config.yaml
num_hidden_layers: 9
hidden_size: 192
num_attention_heads: 6
num_key_value_heads: 6
head_dim: 32
intermediate_size: 768
vocab_size: 4096
hidden_act: "tanh_gelu"
norm: "layernorm"
norm_place: "pre"
norm_eps: 1e-05
positions: "learned"
qk_norm: false
attn_scale: 0.177
bias: "all"
tie_word_embeddings: true
parallel_block: false
init: "normal"
init_std_qkv: 0.0241
init_std_o: 0.00568
init_std_up: 0.0241
init_std_down: 0.00568
optimizer: "adamw"
learning_rate: 0.00165
beta1: 0.9
beta2: 0.98
weight_decay: 0.056
lr_head: 0.00333
max_grad_norm: 0.5
warmup_steps: 354
schedule: "wsd"
decay_fraction: 0.254
decay_shape: "sqrt"
final_lr_fraction: 0.0
batch_tokens: 16384
max_seq_len: 1024
doc_mask: true
train_tokens: 147800000
max_steps: 9021
dataset: "wikipedia_en"
Each number is 200 + 20 x the weight over its row's rms, rounded and kept within 0 to 999. Layers, rows and columns count from 0. The size before them is the row's rms in percent of the matrix's.

# layer 5 attention query, 192x192, rms 0.11, rows 116-138, columns 0-63
107,224,216,221,203,215,164,161,223,215,210,202,232,210,203,153,169,198,184,170,202,195,139,215,218,170,154,167,191,201,186,201,195,243,174,202,208,197,184,214,175,176,177,161,227,194,199,212,236,214,211,222,203,217,179,170,192,209,210,216,222,170,184,201,206
095,174,208,209,197,206,198,191,200,179,210,202,181,202,197,208,210,217,181,177,193,181,197,176,216,194,225,218,193,194,194,225,198,200,204,222,216,161,207,203,190,214,179,237,181,210,171,209,196,209,199,193,165,178,228,233,217,188,196,177,233,171,163,179,188
108,197,208,204,209,213,183,162,202,186,246,182,242,221,190,157,200,216,212,204,166,167,165,214,184,184,179,182,168,174,209,227,196,219,189,212,240,177,197,177,212,182,199,177,164,191,202,199,237,235,225,203,206,227,186,202,210,223,216,199,186,177,204,209,179
093,233,195,207,198,192,173,180,184,189,185,180,229,177,202,192,167,221,217,186,209,211,179,218,184,211,240,193,200,195,205,201,185,217,176,189,190,206,196,198,173,214,191,180,189,189,192,212,192,225,225,185,257,187,217,196,192,224,182,219,205,158,197,195,196
108,192,209,192,193,176,203,201,203,180,218,180,214,220,180,178,222,213,180,190,208,207,155,210,216,222,245,199,194,171,226,208,202,199,191,203,189,200,213,193,209,204,204,210,178,185,201,194,187,231,164,186,181,212,202,182,203,183,237,190,209,147,174,197,171
081,214,189,185,202,232,181,218,192,193,174,189,184,193,186,187,213,205,175,221,196,178,167,219,238,158,208,165,203,183,229,199,185,245,211,184,180,173,176,216,196,208,179,197,197,176,178,228,229,207,239,193,201,198,197,185,210,207,214,211,204,135,213,191,184
102,195,195,176,193,223,176,214,199,201,218,223,219,189,179,189,228,200,187,184,185,213,166,201,235,206,229,168,195,233,208,199,197,230,223,205,198,203,223,222,205,183,181,198,193,213,226,188,219,179,180,218,184,192,159,163,185,229,186,188,169,159,193,196,197
114,200,193,220,223,210,181,199,224,221,209,190,199,219,201,224,193,210,208,192,200,216,172,238,224,163,199,229,182,201,250,180,201,226,205,189,171,192,194,199,234,245,196,208,188,215,175,196,220,208,225,228,164,168,165,215,208,188,211,204,251,186,227,215,198
090,214,196,221,167,205,174,144,204,198,178,206,182,174,227,198,192,170,143,162,208,178,202,193,196,182,180,203,200,213,210,215,182,212,202,205,215,219,178,197,143,232,181,179,214,161,188,212,220,199,225,222,222,174,227,192,228,172,166,184,209,191,204,153,201
107,220,195,192,214,188,226,183,222,198,166,166,217,224,191,199,219,159,196,209,217,229,219,205,215,236,194,208,221,162,191,177,200,215,211,219,208,237,228,187,192,201,193,197,191,205,191,218,193,184,164,189,240,163,226,213,206,212,227,197,187,231,217,205,218
099,247,194,195,198,178,207,187,202,175,230,212,229,237,224,173,212,210,207,211,214,215,158,207,220,173,203,177,184,210,200,197,190,210,204,218,211,194,209,183,195,174,173,204,197,222,222,159,230,217,193,207,166,201,143,188,171,219,220,212,221,169,220,229,217
110,166,200,236,190,224,176,191,197,179,186,164,161,162,210,211,165,191,202,214,192,197,192,206,177,198,198,234,211,162,175,189,208,180,186,200,190,241,184,204,194,224,204,215,230,190,175,205,208,220,224,217,217,190,205,205,220,182,190,203,207,201,204,156,180
082,203,208,164,183,199,199,216,223,201,208,171,198,195,201,183,212,169,191,187,203,208,197,196,167,193,205,201,230,192,192,207,221,211,214,228,221,172,211,200,210,183,228,228,204,217,199,172,210,189,188,179,183,218,187,199,164,156,178,187,158,220,199,197,230
097,211,187,223,199,194,188,172,197,183,199,195,200,208,223,212,206,176,167,186,199,185,226,178,225,226,201,193,209,178,185,185,194,181,221,170,196,217,183,183,178,254,216,202,230,198,186,229,180,193,199,177,194,204,235,248,203,224,214,178,179,213,240,218,197
097,186,217,203,167,231,213,207,209,189,206,230,230,181,172,202,219,180,173,185,154,195,213,205,185,160,165,244,223,185,205,188,201,215,191,207,182,191,213,182,171,240,197,218,175,175,173,227,217,184,225,224,208,205,207,208,202,196,201,156,197,189,208,200,172
096,211,196,190,192,172,188,190,211,173,184,243,193,217,194,202,165,179,233,195,199,205,227,223,229,219,185,215,205,159,174,202,182,197,187,208,214,235,180,202,173,209,196,223,186,196,209,241,205,187,160,182,205,162,180,207,229,200,201,210,191,187,239,240,215
090,197,204,187,186,160,195,243,205,183,211,221,219,223,214,222,197,210,203,208,223,193,213,217,203,196,203,183,188,172,153,197,218,161,168,179,191,210,191,181,206,231,181,200,234,191,213,220,190,201,202,176,210,170,184,191,217,192,184,211,203,197,209,234,190
086,179,210,180,194,197,193,189,233,202,217,192,208,213,202,177,181,174,239,192,201,208,203,205,208,200,208,219,235,173,210,213,208,217,209,231,237,175,220,193,216,203,205,242,241,209,184,180,189,179,187,192,140,192,186,198,202,177,198,214,213,203,177,220,205
075,187,208,205,201,197,185,213,226,208,210,184,241,185,186,166,210,170,199,224,155,165,207,199,182,157,199,189,199,227,201,187,191,204,187,182,204,149,220,193,202,217,176,169,186,178,180,235,208,195,212,224,227,210,185,220,217,202,218,190,190,179,206,159,186
087,212,189,183,203,226,217,245,180,193,197,197,197,201,202,215,222,171,187,196,239,196,207,215,205,205,210,165,207,200,176,178,216,171,201,208,213,214,209,214,237,163,210,177,246,209,197,162,177,189,207,176,164,183,206,162,197,193,162,193,171,200,193,206,220
093,231,206,193,228,196,194,151,206,210,180,187,204,237,190,156,190,186,189,180,197,185,173,161,198,240,230,186,202,215,173,151,196,204,213,190,222,221,215,213,191,172,242,182,211,209,216,191,193,198,190,184,173,228,187,210,205,221,218,219,203,212,184,219,193
084,186,209,201,194,197,189,192,202,212,193,193,224,234,196,196,183,203,218,218,183,210,177,200,202,197,206,205,235,209,221,178,221,204,208,209,199,179,203,213,213,206,210,191,214,210,177,181,171,189,210,185,144,219,202,200,169,196,193,196,201,233,183,246,187
113,222,182,201,209,177,226,229,197,190,232,214,191,199,219,233,226,222,158,185,231,188,195,187,196,213,192,153,174,191,143,213,205,176,192,204,191,211,173,211,201,187,201,211,240,193,237,185,197,199,195,216,232,203,193,182,194,202,164,204,200,198,177,209,224
# layer 5 attention key, 192x192, rms 0.0975, rows 116-137, columns 0-63
110,236,208,213,216,221,200,177,226,192,215,204,215,194,183,166,197,195,210,202,183,194,122,195,199,184,181,194,191,204,216,212,253,221,179,227,214,191,203,205,177,187,212,206,185,221,193,196,220,222,221,203,196,227,194,193,188,189,208,234,179,204,156,202,194
102,182,250,184,188,199,217,183,190,178,207,202,217,186,183,180,177,182,199,197,191,193,179,204,205,173,234,206,183,186,211,198,280,208,136,217,193,173,194,202,167,211,188,232,175,203,212,221,236,207,208,182,167,180,162,183,196,192,193,217,207,173,188,194,222
113,221,212,209,243,205,196,194,194,207,197,191,219,192,173,173,206,200,208,220,182,229,151,225,186,194,212,219,211,177,223,208,245,226,179,205,217,170,187,221,210,165,220,206,170,232,213,212,209,190,220,173,195,213,160,177,202,206,194,204,197,203,154,212,184
102,231,237,199,211,198,191,202,180,208,188,190,175,180,191,208,163,191,201,201,195,194,197,197,185,197,191,205,182,211,220,191,282,200,107,205,203,177,194,208,218,197,220,189,168,209,202,235,208,208,218,161,212,218,191,175,184,203,198,219,192,196,186,202,201
105,192,238,213,197,210,175,211,188,212,198,188,203,193,193,205,198,191,191,182,204,223,167,206,220,206,192,217,199,224,228,193,240,219,162,212,185,202,193,219,206,157,196,199,183,233,177,202,217,197,203,173,178,201,173,175,209,188,183,213,202,194,179,199,195
092,200,228,210,189,182,202,202,170,180,212,206,204,193,207,197,189,207,212,222,178,210,181,209,208,208,208,201,178,187,212,200,283,208,96,223,177,170,198,191,189,195,185,207,169,165,199,197,238,225,213,223,199,197,166,194,196,203,192,209,216,194,190,178,223
103,218,165,204,205,197,192,195,206,200,196,188,191,175,224,179,206,206,199,204,196,187,174,209,198,178,199,182,213,220,204,219,105,211,248,195,197,181,218,215,217,186,191,203,212,177,192,193,202,214,195,228,192,230,219,229,199,219,216,216,222,215,172,189,193
115,223,172,199,217,197,201,202,195,200,197,201,209,210,198,227,185,201,228,208,193,195,190,211,235,207,211,193,183,204,227,210,92,234,281,202,173,199,233,191,195,221,185,209,204,198,195,194,191,225,200,229,176,185,202,220,184,189,207,200,234,188,182,211,193
100,207,231,202,189,213,203,177,202,200,223,211,194,210,199,189,186,193,182,186,199,198,168,192,201,186,195,186,188,178,206,188,292,215,109,224,193,182,202,207,185,210,199,185,204,188,229,215,227,187,214,207,216,216,187,181,162,194,202,199,203,190,205,199,220
106,213,185,190,199,206,189,228,215,188,202,177,192,190,212,208,200,186,205,174,214,199,264,195,212,221,186,202,212,174,180,188,91,180,269,191,203,215,193,195,204,221,191,213,207,203,200,198,164,188,168,185,217,193,226,205,192,182,196,188,187,205,237,227,201
101,224,162,206,219,206,190,210,211,206,195,190,204,193,210,168,203,198,204,197,207,204,192,200,192,190,205,176,208,206,193,230,112,179,271,201,198,228,220,222,218,180,199,220,226,176,178,197,213,219,186,227,180,211,213,233,203,216,210,201,195,220,170,174,177
104,198,239,207,191,178,210,179,197,198,187,206,196,213,195,185,197,192,200,196,182,213,212,201,203,206,181,196,189,203,206,174,303,206,132,198,167,173,177,177,182,237,194,192,204,206,208,208,216,196,225,181,200,196,194,197,206,197,206,205,192,200,227,196,204
092,193,154,199,186,186,242,216,180,199,207,215,212,195,212,210,187,232,183,168,220,201,229,193,212,229,190,202,189,200,179,204,120,179,241,208,183,228,201,196,192,242,191,197,205,220,200,215,175,209,170,205,183,192,207,216,206,226,182,174,223,187,251,222,197
099,193,184,158,180,193,182,206,207,208,194,199,203,225,197,192,183,182,208,190,200,202,203,210,187,188,214,217,195,168,196,219,156,178,209,200,181,221,222,192,209,174,199,228,242,181,220,191,210,217,185,210,207,191,237,190,189,154,190,190,188,186,183,209,214
099,168,239,185,212,199,165,181,222,195,211,182,195,212,175,165,185,195,220,216,197,213,181,224,206,173,222,210,224,192,218,193,303,190,154,198,221,203,203,205,221,169,218,212,200,213,172,192,216,191,201,195,215,208,214,171,214,164,214,228,207,187,163,171,200
103,184,196,195,216,187,197,207,219,222,215,180,205,212,186,217,222,206,212,218,214,177,205,223,186,185,183,238,216,178,188,173,173,179,210,177,213,208,220,201,184,192,227,208,257,180,183,179,209,203,206,172,233,166,213,225,206,157,220,180,197,220,195,186,213
095,189,225,204,226,197,193,186,227,213,204,188,220,222,176,188,191,211,208,194,198,176,211,223,201,176,188,225,183,206,227,159,268,180,180,198,219,203,175,186,187,198,221,203,208,213,193,190,205,180,223,184,205,180,199,186,205,183,232,179,200,193,188,202,215
093,208,162,194,180,188,226,231,193,197,210,245,197,179,203,205,207,237,181,173,190,209,228,188,211,209,201,192,197,208,176,190,139,158,241,188,182,232,204,197,179,207,215,225,212,180,190,196,197,206,178,212,201,179,199,235,217,201,182,166,213,176,228,191,189
091,163,239,196,212,210,175,189,217,186,199,192,196,217,178,180,181,206,216,216,206,227,175,231,198,179,216,205,236,198,217,193,295,204,154,206,228,198,201,212,211,176,219,200,184,212,176,196,213,197,201,189,205,204,209,174,207,172,220,233,204,189,166,179,208
093,220,184,218,195,176,232,215,188,198,206,209,228,204,221,210,210,225,170,165,199,175,239,177,194,215,175,195,157,218,181,205,106,181,232,194,185,207,196,182,172,226,178,210,220,201,238,200,177,199,189,212,181,200,193,219,188,230,196,189,200,185,237,214,194
096,222,164,221,191,189,232,196,187,204,201,206,205,184,216,229,221,188,190,185,219,200,210,175,181,227,195,193,198,216,205,211,64,191,293,194,188,196,190,209,182,222,168,200,212,204,221,205,179,209,198,224,181,205,183,228,209,210,186,202,218,194,227,217,182
093,222,172,206,206,198,210,206,206,193,207,221,198,182,194,212,178,208,177,164,167,203,219,191,195,207,188,199,181,212,202,215,116,164,267,215,203,239,204,201,199,222,206,212,186,236,175,192,204,204,194,223,192,172,196,203,231,194,186,172,220,177,213,201,180
# layer 5 attention value, 192x192, rms 0.0938, rows 96-127, columns 0-63
092,170,202,198,190,192,234,179,203,183,198,183,213,180,221,173,188,182,224,187,212,208,202,204,182,159,191,207,184,190,172,225,206,211,200,242,203,185,210,259,192,173,189,178,191,195,207,193,214,201,192,208,174,212,194,193,198,211,216,220,176,207,192,205,231
108,171,193,201,190,192,151,216,211,241,151,179,165,233,236,198,219,170,200,186,178,185,224,208,268,196,220,192,177,235,210,178,197,203,207,202,192,181,250,184,192,187,207,209,217,199,206,167,228,172,213,223,209,196,168,212,185,194,170,191,210,212,215,175,166
111,237,214,194,181,160,213,219,165,219,220,171,193,162,218,226,212,194,202,222,213,234,203,214,175,143,201,231,210,204,194,154,189,198,202,174,203,193,177,171,183,214,181,203,183,199,169,217,205,237,178,170,209,203,237,196,206,195,213,230,217,189,188,186,219
119,191,199,201,218,223,218,205,153,202,204,144,174,217,177,188,172,191,164,179,247,162,189,185,217,228,172,210,210,213,211,168,203,215,201,178,235,204,196,215,196,220,194,189,185,200,209,232,210,168,208,212,252,215,190,188,196,190,195,227,162,191,239,225,172
114,218,197,182,190,177,226,214,236,237,197,210,213,204,221,166,210,133,184,188,148,174,231,158,187,175,224,218,209,220,185,180,201,166,195,233,219,208,189,161,184,215,190,185,200,205,177,189,158,194,201,193,228,199,220,222,186,211,228,183,182,220,193,187,215
105,215,202,236,210,172,182,206,209,203,172,184,175,235,227,208,205,158,209,221,222,197,226,187,216,165,226,204,189,214,232,193,196,172,198,209,180,206,216,182,217,191,180,218,200,198,162,175,210,203,196,200,224,177,214,196,183,191,188,182,247,221,186,193,233
106,188,214,200,196,163,175,223,191,214,204,160,195,187,198,225,214,193,210,198,182,219,189,224,218,192,208,239,180,196,192,214,202,201,203,162,199,204,197,215,206,206,201,185,204,198,175,234,173,241,201,212,139,206,242,185,203,206,199,192,210,182,194,163,170
111,202,204,166,192,218,166,197,201,234,181,252,242,213,215,187,176,181,187,178,170,184,216,189,190,227,241,185,197,202,176,210,203,255,196,209,216,229,210,174,203,193,195,190,204,190,171,158,219,168,202,205,179,189,175,199,187,195,217,186,202,189,180,190,200
109,180,189,212,203,191,241,204,201,211,232,194,177,188,197,184,195,179,215,173,225,170,196,181,215,173,215,235,201,197,194,214,197,194,201,217,235,158,214,191,203,202,191,169,185,201,214,211,180,183,152,174,226,232,227,229,198,212,173,218,179,220,207,221,166
114,235,205,206,198,179,192,199,202,228,214,168,199,243,210,164,204,196,185,205,214,179,219,169,188,202,217,185,201,204,200,200,198,161,200,199,212,201,232,167,201,218,197,226,209,206,179,205,194,244,210,210,208,205,194,206,177,222,230,201,234,175,193,181,179
116,169,202,197,223,176,178,208,200,234,190,141,191,214,195,210,232,177,202,215,135,215,196,232,229,172,215,217,160,201,216,216,199,204,201,204,181,222,214,207,237,209,209,186,204,201,200,157,211,210,223,211,149,195,218,192,202,198,201,186,179,198,201,185,181
105,181,191,250,181,187,169,201,223,203,128,225,165,215,216,191,202,176,211,207,179,218,218,159,254,229,204,191,220,217,184,213,202,190,202,211,183,194,205,224,208,180,190,207,200,204,208,226,193,199,197,219,231,207,228,205,195,200,185,168,212,195,199,211,197
104,234,197,221,230,213,139,197,216,187,177,176,206,178,193,215,199,200,190,212,186,201,169,227,239,191,217,215,174,219,231,187,185,201,198,184,147,225,185,203,210,175,205,196,245,192,166,186,219,235,230,185,236,205,211,171,194,188,207,228,243,204,226,188,209
111,212,194,226,208,205,189,223,233,174,150,210,187,200,201,206,223,222,211,250,180,224,199,193,222,213,189,226,204,200,218,183,204,213,202,189,144,233,172,206,206,204,178,233,207,205,171,195,199,246,218,177,230,192,247,181,205,199,232,182,257,197,175,205,246
119,201,195,163,196,163,216,235,219,190,186,230,220,198,199,240,244,211,224,231,200,210,193,231,194,207,184,215,182,205,221,195,200,184,194,181,172,193,164,190,203,207,224,231,196,189,182,200,143,173,201,173,209,191,197,190,192,167,212,148,200,200,178,188,200
118,196,196,208,208,236,212,186,194,159,206,185,186,193,180,168,218,182,202,244,220,172,216,157,168,209,206,199,202,189,200,223,207,176,207,185,196,185,245,219,216,199,199,172,195,199,171,237,185,208,178,182,215,210,171,218,197,228,213,220,177,201,189,203,182
109,170,187,175,211,214,217,208,181,187,200,200,226,190,188,189,213,224,196,241,146,192,195,205,188,236,211,224,188,211,187,216,208,204,196,204,210,210,191,163,203,209,201,167,204,194,253,194,163,200,209,186,236,211,199,205,188,202,194,173,172,213,205,222,206
113,226,196,204,173,173,196,212,192,187,151,194,200,233,178,234,231,203,221,234,180,224,202,205,201,196,175,182,223,184,214,172,207,219,207,168,174,175,191,233,179,215,196,229,160,189,156,211,191,163,176,213,210,200,192,200,211,192,215,188,207,173,172,180,218
104,199,196,232,186,164,230,202,172,179,180,168,188,219,192,235,200,226,216,241,223,250,203,236,226,181,182,196,208,207,216,185,193,179,198,179,181,182,181,189,242,233,210,207,192,200,205,214,204,205,188,204,225,190,224,195,200,201,166,167,200,175,200,225,219
106,182,194,229,188,199,211,191,195,207,210,194,224,145,209,194,176,201,202,185,151,212,217,215,183,161,226,206,202,204,163,222,199,219,198,206,214,222,183,193,168,181,180,122,219,194,200,224,197,242,200,200,182,208,229,202,196,234,215,205,191,210,186,195,241
116,241,204,216,194,187,185,213,231,215,207,187,195,222,157,206,214,189,234,190,207,232,196,197,235,210,189,230,213,208,207,194,197,180,207,190,175,184,217,222,238,216,191,173,210,200,165,178,197,205,168,196,203,194,204,204,242,198,166,146,208,179,172,211,183
131,202,191,177,215,207,224,181,205,201,224,212,231,209,218,213,206,213,167,205,226,218,200,171,205,195,182,199,183,189,208,177,199,231,192,250,198,212,215,197,178,201,211,215,192,199,235,213,208,194,224,232,183,194,189,186,148,185,268,243,215,210,199,233,214
118,168,185,212,203,202,223,194,208,139,196,228,157,212,205,211,189,236,200,177,249,208,200,211,233,251,156,190,234,188,193,214,204,198,199,194,211,194,190,195,208,215,198,232,189,213,240,229,197,194,216,221,158,165,190,203,194,209,188,179,197,189,217,221,187
105,207,197,212,187,186,208,195,214,218,241,261,224,190,212,185,194,198,203,188,209,222,213,195,167,173,215,159,231,174,163,218,203,206,202,231,214,172,215,178,174,217,181,214,160,196,212,184,220,184,170,198,204,172,165,230,212,212,205,195,236,172,164,188,218
103,179,212,160,175,174,252,216,233,216,229,192,219,184,247,205,206,192,231,178,205,240,194,198,182,170,194,243,191,201,180,195,206,200,205,230,201,185,202,233,185,185,180,212,204,197,196,200,177,229,202,203,150,218,245,194,197,206,206,200,200,212,164,186,206
104,223,203,198,188,202,247,210,205,193,198,245,209,212,219,196,197,187,182,203,208,209,217,182,158,198,172,192,232,192,207,162,200,193,193,218,212,209,172,209,168,221,181,246,178,192,189,183,199,191,194,200,233,177,236,198,194,182,227,184,186,192,178,216,233
117,198,194,250,214,197,202,181,200,181,188,179,181,164,221,200,206,186,177,223,198,173,211,163,175,161,194,182,219,201,190,212,200,157,199,229,193,192,191,203,169,170,198,209,198,207,217,222,202,211,210,168,230,190,207,203,169,186,212,236,191,238,226,184,241
122,193,212,189,195,251,209,184,235,171,208,218,186,167,222,178,195,187,174,182,214,185,177,160,205,236,219,243,236,191,194,184,202,233,205,196,213,195,198,223,186,176,162,216,183,208,197,246,197,207,201,209,187,218,220,192,213,207,211,220,215,216,181,217,192
101,192,197,196,192,178,180,224,170,229,184,194,201,186,192,247,225,206,253,221,146,235,177,232,221,166,171,210,196,189,177,196,204,249,209,188,176,201,180,217,200,211,199,193,182,197,189,164,223,197,188,187,162,208,218,216,238,199,189,200,201,158,176,171,220
087,207,153,189,230,219,208,182,207,199,217,194,203,242,179,214,189,211,186,200,222,189,233,234,164,215,194,204,197,210,223,217,157,186,214,197,205,231,226,185,232,227,203,205,213,195,215,187,177,196,193,216,218,170,192,218,181,209,230,184,183,198,230,212,195
087,257,210,195,185,192,158,190,228,214,161,264,221,209,214,203,192,178,196,171,206,179,218,170,196,223,221,169,210,204,210,178,197,205,200,174,195,197,193,184,182,184,233,241,229,206,155,224,193,201,216,203,197,209,197,184,187,188,236,213,225,193,212,187,183
111,233,209,179,199,205,208,218,191,200,228,190,204,204,178,217,207,207,184,198,219,240,201,230,139,203,210,182,200,187,233,179,202,188,202,140,204,197,182,197,231,241,224,233,190,206,167,225,183,210,217,182,157,198,215,187,217,198,225,198,173,176,204,182,170
# layer 5 attention output (transposed), 192x192, rms 0.0891, rows 96-127, columns 0-63
085,220,197,200,216,197,200,219,191,203,174,216,221,192,165,211,175,250,205,189,201,186,199,227,193,206,199,221,178,200,206,148,194,188,203,184,186,235,192,217,191,237,214,208,164,231,198,191,197,205,188,174,245,197,213,175,216,205,227,192,226,180,203,224,191
107,217,179,147,193,206,232,196,177,170,240,212,197,217,208,164,187,203,213,187,196,215,202,205,156,207,206,150,201,194,203,194,212,211,150,227,223,176,185,219,187,202,212,198,190,198,167,233,204,247,224,163,189,212,204,198,229,197,179,191,187,230,172,194,231
113,179,202,227,213,205,179,216,191,207,202,176,195,208,221,182,232,218,206,225,175,185,218,183,187,196,172,192,195,209,190,205,215,201,195,181,195,209,209,204,201,189,227,211,220,223,195,172,230,183,239,233,167,206,179,236,190,230,212,197,192,212,201,205,176
116,171,175,194,170,181,192,195,232,238,209,230,208,210,204,192,199,221,245,258,172,211,211,205,195,193,202,179,207,212,179,191,205,186,203,220,168,218,174,229,211,197,209,195,207,216,211,191,193,228,227,177,194,181,193,219,205,177,204,184,190,211,214,204,201
111,213,195,197,194,200,183,202,183,160,218,192,163,219,197,242,193,234,205,219,200,208,173,216,227,186,232,183,206,224,225,235,211,250,193,202,212,165,201,213,226,178,196,195,203,164,177,201,204,219,230,203,148,232,171,228,189,205,179,240,202,192,187,182,190
104,213,179,175,224,195,184,215,178,169,206,195,225,198,205,171,188,211,213,179,208,186,193,224,187,223,178,208,213,188,191,209,166,247,187,189,220,182,179,196,198,179,197,196,209,216,172,210,222,204,190,200,174,205,163,208,247,211,199,221,174,200,182,184,234
108,211,194,207,207,192,206,222,194,211,180,189,200,203,186,182,234,214,200,216,211,164,249,185,152,196,202,199,190,201,165,155,212,180,201,210,201,164,193,199,182,234,229,224,223,235,195,234,237,155,225,189,248,202,181,236,187,233,215,214,183,243,199,216,213
105,241,176,201,214,207,201,214,191,191,183,225,165,200,171,221,192,195,183,209,263,221,211,208,203,187,205,200,232,203,248,215,181,177,223,207,182,188,179,202,188,203,190,176,166,232,188,227,182,211,224,187,210,222,212,182,180,161,168,219,194,183,179,166,189
115,192,180,220,203,205,174,180,187,187,209,219,226,209,222,186,200,212,182,245,150,188,167,194,204,198,184,179,182,200,181,199,212,196,190,216,167,215,183,187,176,178,200,204,226,200,197,144,230,212,246,210,180,177,183,224,220,155,220,191,230,195,208,227,230
115,175,190,169,207,167,228,224,174,185,177,201,185,219,223,188,215,200,231,211,202,219,227,229,182,233,227,221,204,203,224,225,198,272,206,202,175,150,200,175,238,196,208,195,196,204,169,252,191,228,216,190,170,255,191,216,198,215,181,220,179,225,186,195,217
113,228,197,222,201,201,222,197,182,199,190,226,186,187,195,205,195,209,189,183,257,181,228,167,156,210,203,183,202,205,179,180,183,198,195,198,218,177,202,199,138,226,208,217,220,186,189,262,223,154,198,186,228,202,180,218,195,213,205,232,187,208,191,193,222
109,199,181,166,201,208,196,200,180,198,229,208,226,211,169,179,205,207,203,178,184,194,148,227,188,191,221,215,197,191,200,173,207,208,187,209,250,192,200,184,201,194,225,185,215,201,178,199,206,212,204,173,159,179,167,187,230,209,204,204,205,194,192,209,217
103,192,229,165,226,200,222,193,195,190,229,184,215,222,203,162,200,192,221,187,222,167,233,185,175,197,199,199,206,177,188,216,229,181,163,184,231,169,213,227,182,186,207,236,161,225,184,223,189,179,168,186,207,187,214,239,205,219,208,194,175,189,181,197,192
108,192,240,210,202,195,195,178,185,214,232,171,208,207,201,180,211,172,182,164,211,189,167,200,167,201,203,197,198,201,198,217,180,199,213,160,277,199,229,203,215,192,225,182,212,173,211,202,198,175,166,213,164,208,173,178,196,217,214,219,181,177,181,195,190
120,219,218,231,191,198,198,182,217,196,209,155,198,178,185,199,179,187,174,170,197,188,183,180,216,154,225,173,201,192,195,194,200,212,217,214,244,178,228,219,224,215,186,170,216,226,243,201,222,200,214,201,222,199,189,190,202,224,196,241,198,232,185,187,183
119,202,195,200,199,181,209,196,225,214,163,235,222,224,213,210,191,199,193,193,173,196,152,235,223,239,217,200,189,213,177,172,196,215,209,205,185,216,168,190,174,174,188,205,236,215,169,170,193,195,198,203,170,229,219,207,209,177,202,213,231,197,201,218,216
113,222,225,248,193,185,198,156,230,207,212,192,177,203,193,214,186,180,180,187,228,218,185,176,227,173,205,174,190,241,208,201,191,200,248,217,207,206,218,219,189,208,191,217,222,198,200,198,222,178,206,211,169,192,192,196,187,177,192,212,241,180,177,196,173
114,187,216,252,198,208,214,184,199,189,201,202,210,190,182,203,232,210,183,195,198,207,158,210,172,189,225,209,201,198,179,181,198,187,197,199,246,200,209,214,223,194,222,157,226,212,241,202,211,205,247,178,187,215,182,171,194,227,220,217,186,207,193,199,172
102,180,205,205,215,205,191,217,209,209,211,203,221,176,220,171,210,192,164,176,185,186,211,170,208,199,167,203,188,196,194,170,193,207,223,208,213,253,204,181,158,188,203,191,235,204,224,189,210,188,167,224,166,171,167,198,247,208,211,199,200,213,202,203,222
105,216,218,192,221,202,186,223,194,180,193,197,179,215,190,225,213,229,192,208,233,196,188,186,217,201,192,246,177,224,209,185,204,182,226,199,189,225,194,207,181,215,204,258,183,174,170,177,224,169,183,227,197,186,184,209,168,191,190,192,240,170,198,212,167
117,154,197,185,225,219,187,217,173,200,205,215,208,197,219,178,227,179,170,190,193,190,213,206,214,193,205,183,203,169,206,191,203,200,176,197,223,192,196,162,159,168,187,198,218,186,241,173,170,216,235,207,195,190,205,202,226,214,202,202,179,224,198,204,231
129,208,226,208,187,182,203,202,185,189,161,176,186,197,198,189,172,222,248,225,194,202,216,201,181,227,232,223,215,193,208,218,193,219,205,175,197,191,220,203,244,212,212,239,174,183,192,232,229,179,173,169,214,193,179,194,195,242,188,182,180,199,172,207,171
119,195,210,188,174,187,185,194,216,235,194,177,233,187,187,216,203,174,204,210,153,220,202,210,173,215,202,219,191,215,187,175,207,198,197,195,219,226,210,182,219,205,223,170,213,176,227,200,198,215,151,190,233,175,190,162,209,219,188,190,202,236,212,186,224
103,207,213,215,224,207,175,195,174,187,171,187,205,190,191,221,195,180,170,206,186,215,172,213,193,210,183,235,195,223,220,237,202,226,209,172,192,202,197,174,206,191,238,158,194,220,183,209,185,237,230,194,196,249,225,183,193,165,207,189,209,191,220,202,178
102,225,200,223,215,188,177,227,166,194,171,172,203,195,181,182,187,246,192,207,181,172,224,202,181,180,190,177,181,204,215,165,205,179,196,181,187,192,194,213,217,236,224,197,186,231,212,203,230,181,210,185,253,213,190,183,212,235,233,211,210,197,197,220,196
108,175,200,221,192,206,173,180,188,206,219,195,202,190,193,211,188,223,217,214,181,227,158,211,199,171,198,204,205,206,231,218,210,223,212,184,213,201,212,217,238,187,196,148,183,197,224,187,185,235,189,199,175,208,181,175,199,205,228,217,201,157,219,196,164
115,207,197,168,184,205,178,199,211,200,219,188,224,206,199,221,174,221,238,180,189,190,153,211,245,219,206,237,203,206,193,225,194,266,189,181,220,190,205,200,241,196,189,210,192,167,171,183,210,195,169,232,174,203,189,224,195,211,200,203,216,179,196,222,181
126,211,202,206,202,209,180,178,191,214,180,208,221,234,177,202,198,220,232,260,179,190,196,215,165,188,188,191,209,203,189,218,211,140,184,172,194,185,192,196,229,182,225,197,219,208,208,172,188,175,223,189,201,201,200,197,177,213,205,197,200,180,201,203,213
105,207,238,258,217,210,207,187,177,206,204,199,186,186,194,195,233,173,142,180,224,200,191,166,148,198,191,174,192,207,185,186,195,156,193,186,258,209,219,215,156,214,235,181,217,204,221,210,218,174,236,192,239,202,193,189,178,205,223,199,196,214,204,204,177
102,184,245,212,171,189,187,180,204,192,202,200,205,187,211,202,185,187,210,182,206,205,200,202,215,213,204,210,198,197,189,195,337,220,121,195,186,193,198,190,193,201,186,201,198,187,194,219,188,193,191,201,202,204,194,188,204,187,195,211,182,174,197,182,193
087,186,177,149,195,206,234,223,193,171,218,176,190,205,188,192,219,205,217,195,187,197,220,216,204,187,234,213,229,154,231,228,215,209,176,219,210,164,208,187,256,189,186,192,147,213,187,210,179,229,199,194,186,220,210,221,195,237,173,194,168,214,194,172,197
109,190,177,214,177,203,216,219,229,228,188,200,188,192,218,208,226,196,187,207,184,184,230,186,217,191,200,206,212,191,173,192,201,190,216,230,171,206,192,196,186,205,182,181,216,181,205,213,182,188,185,231,221,239,216,214,182,219,201,219,183,219,236,174,198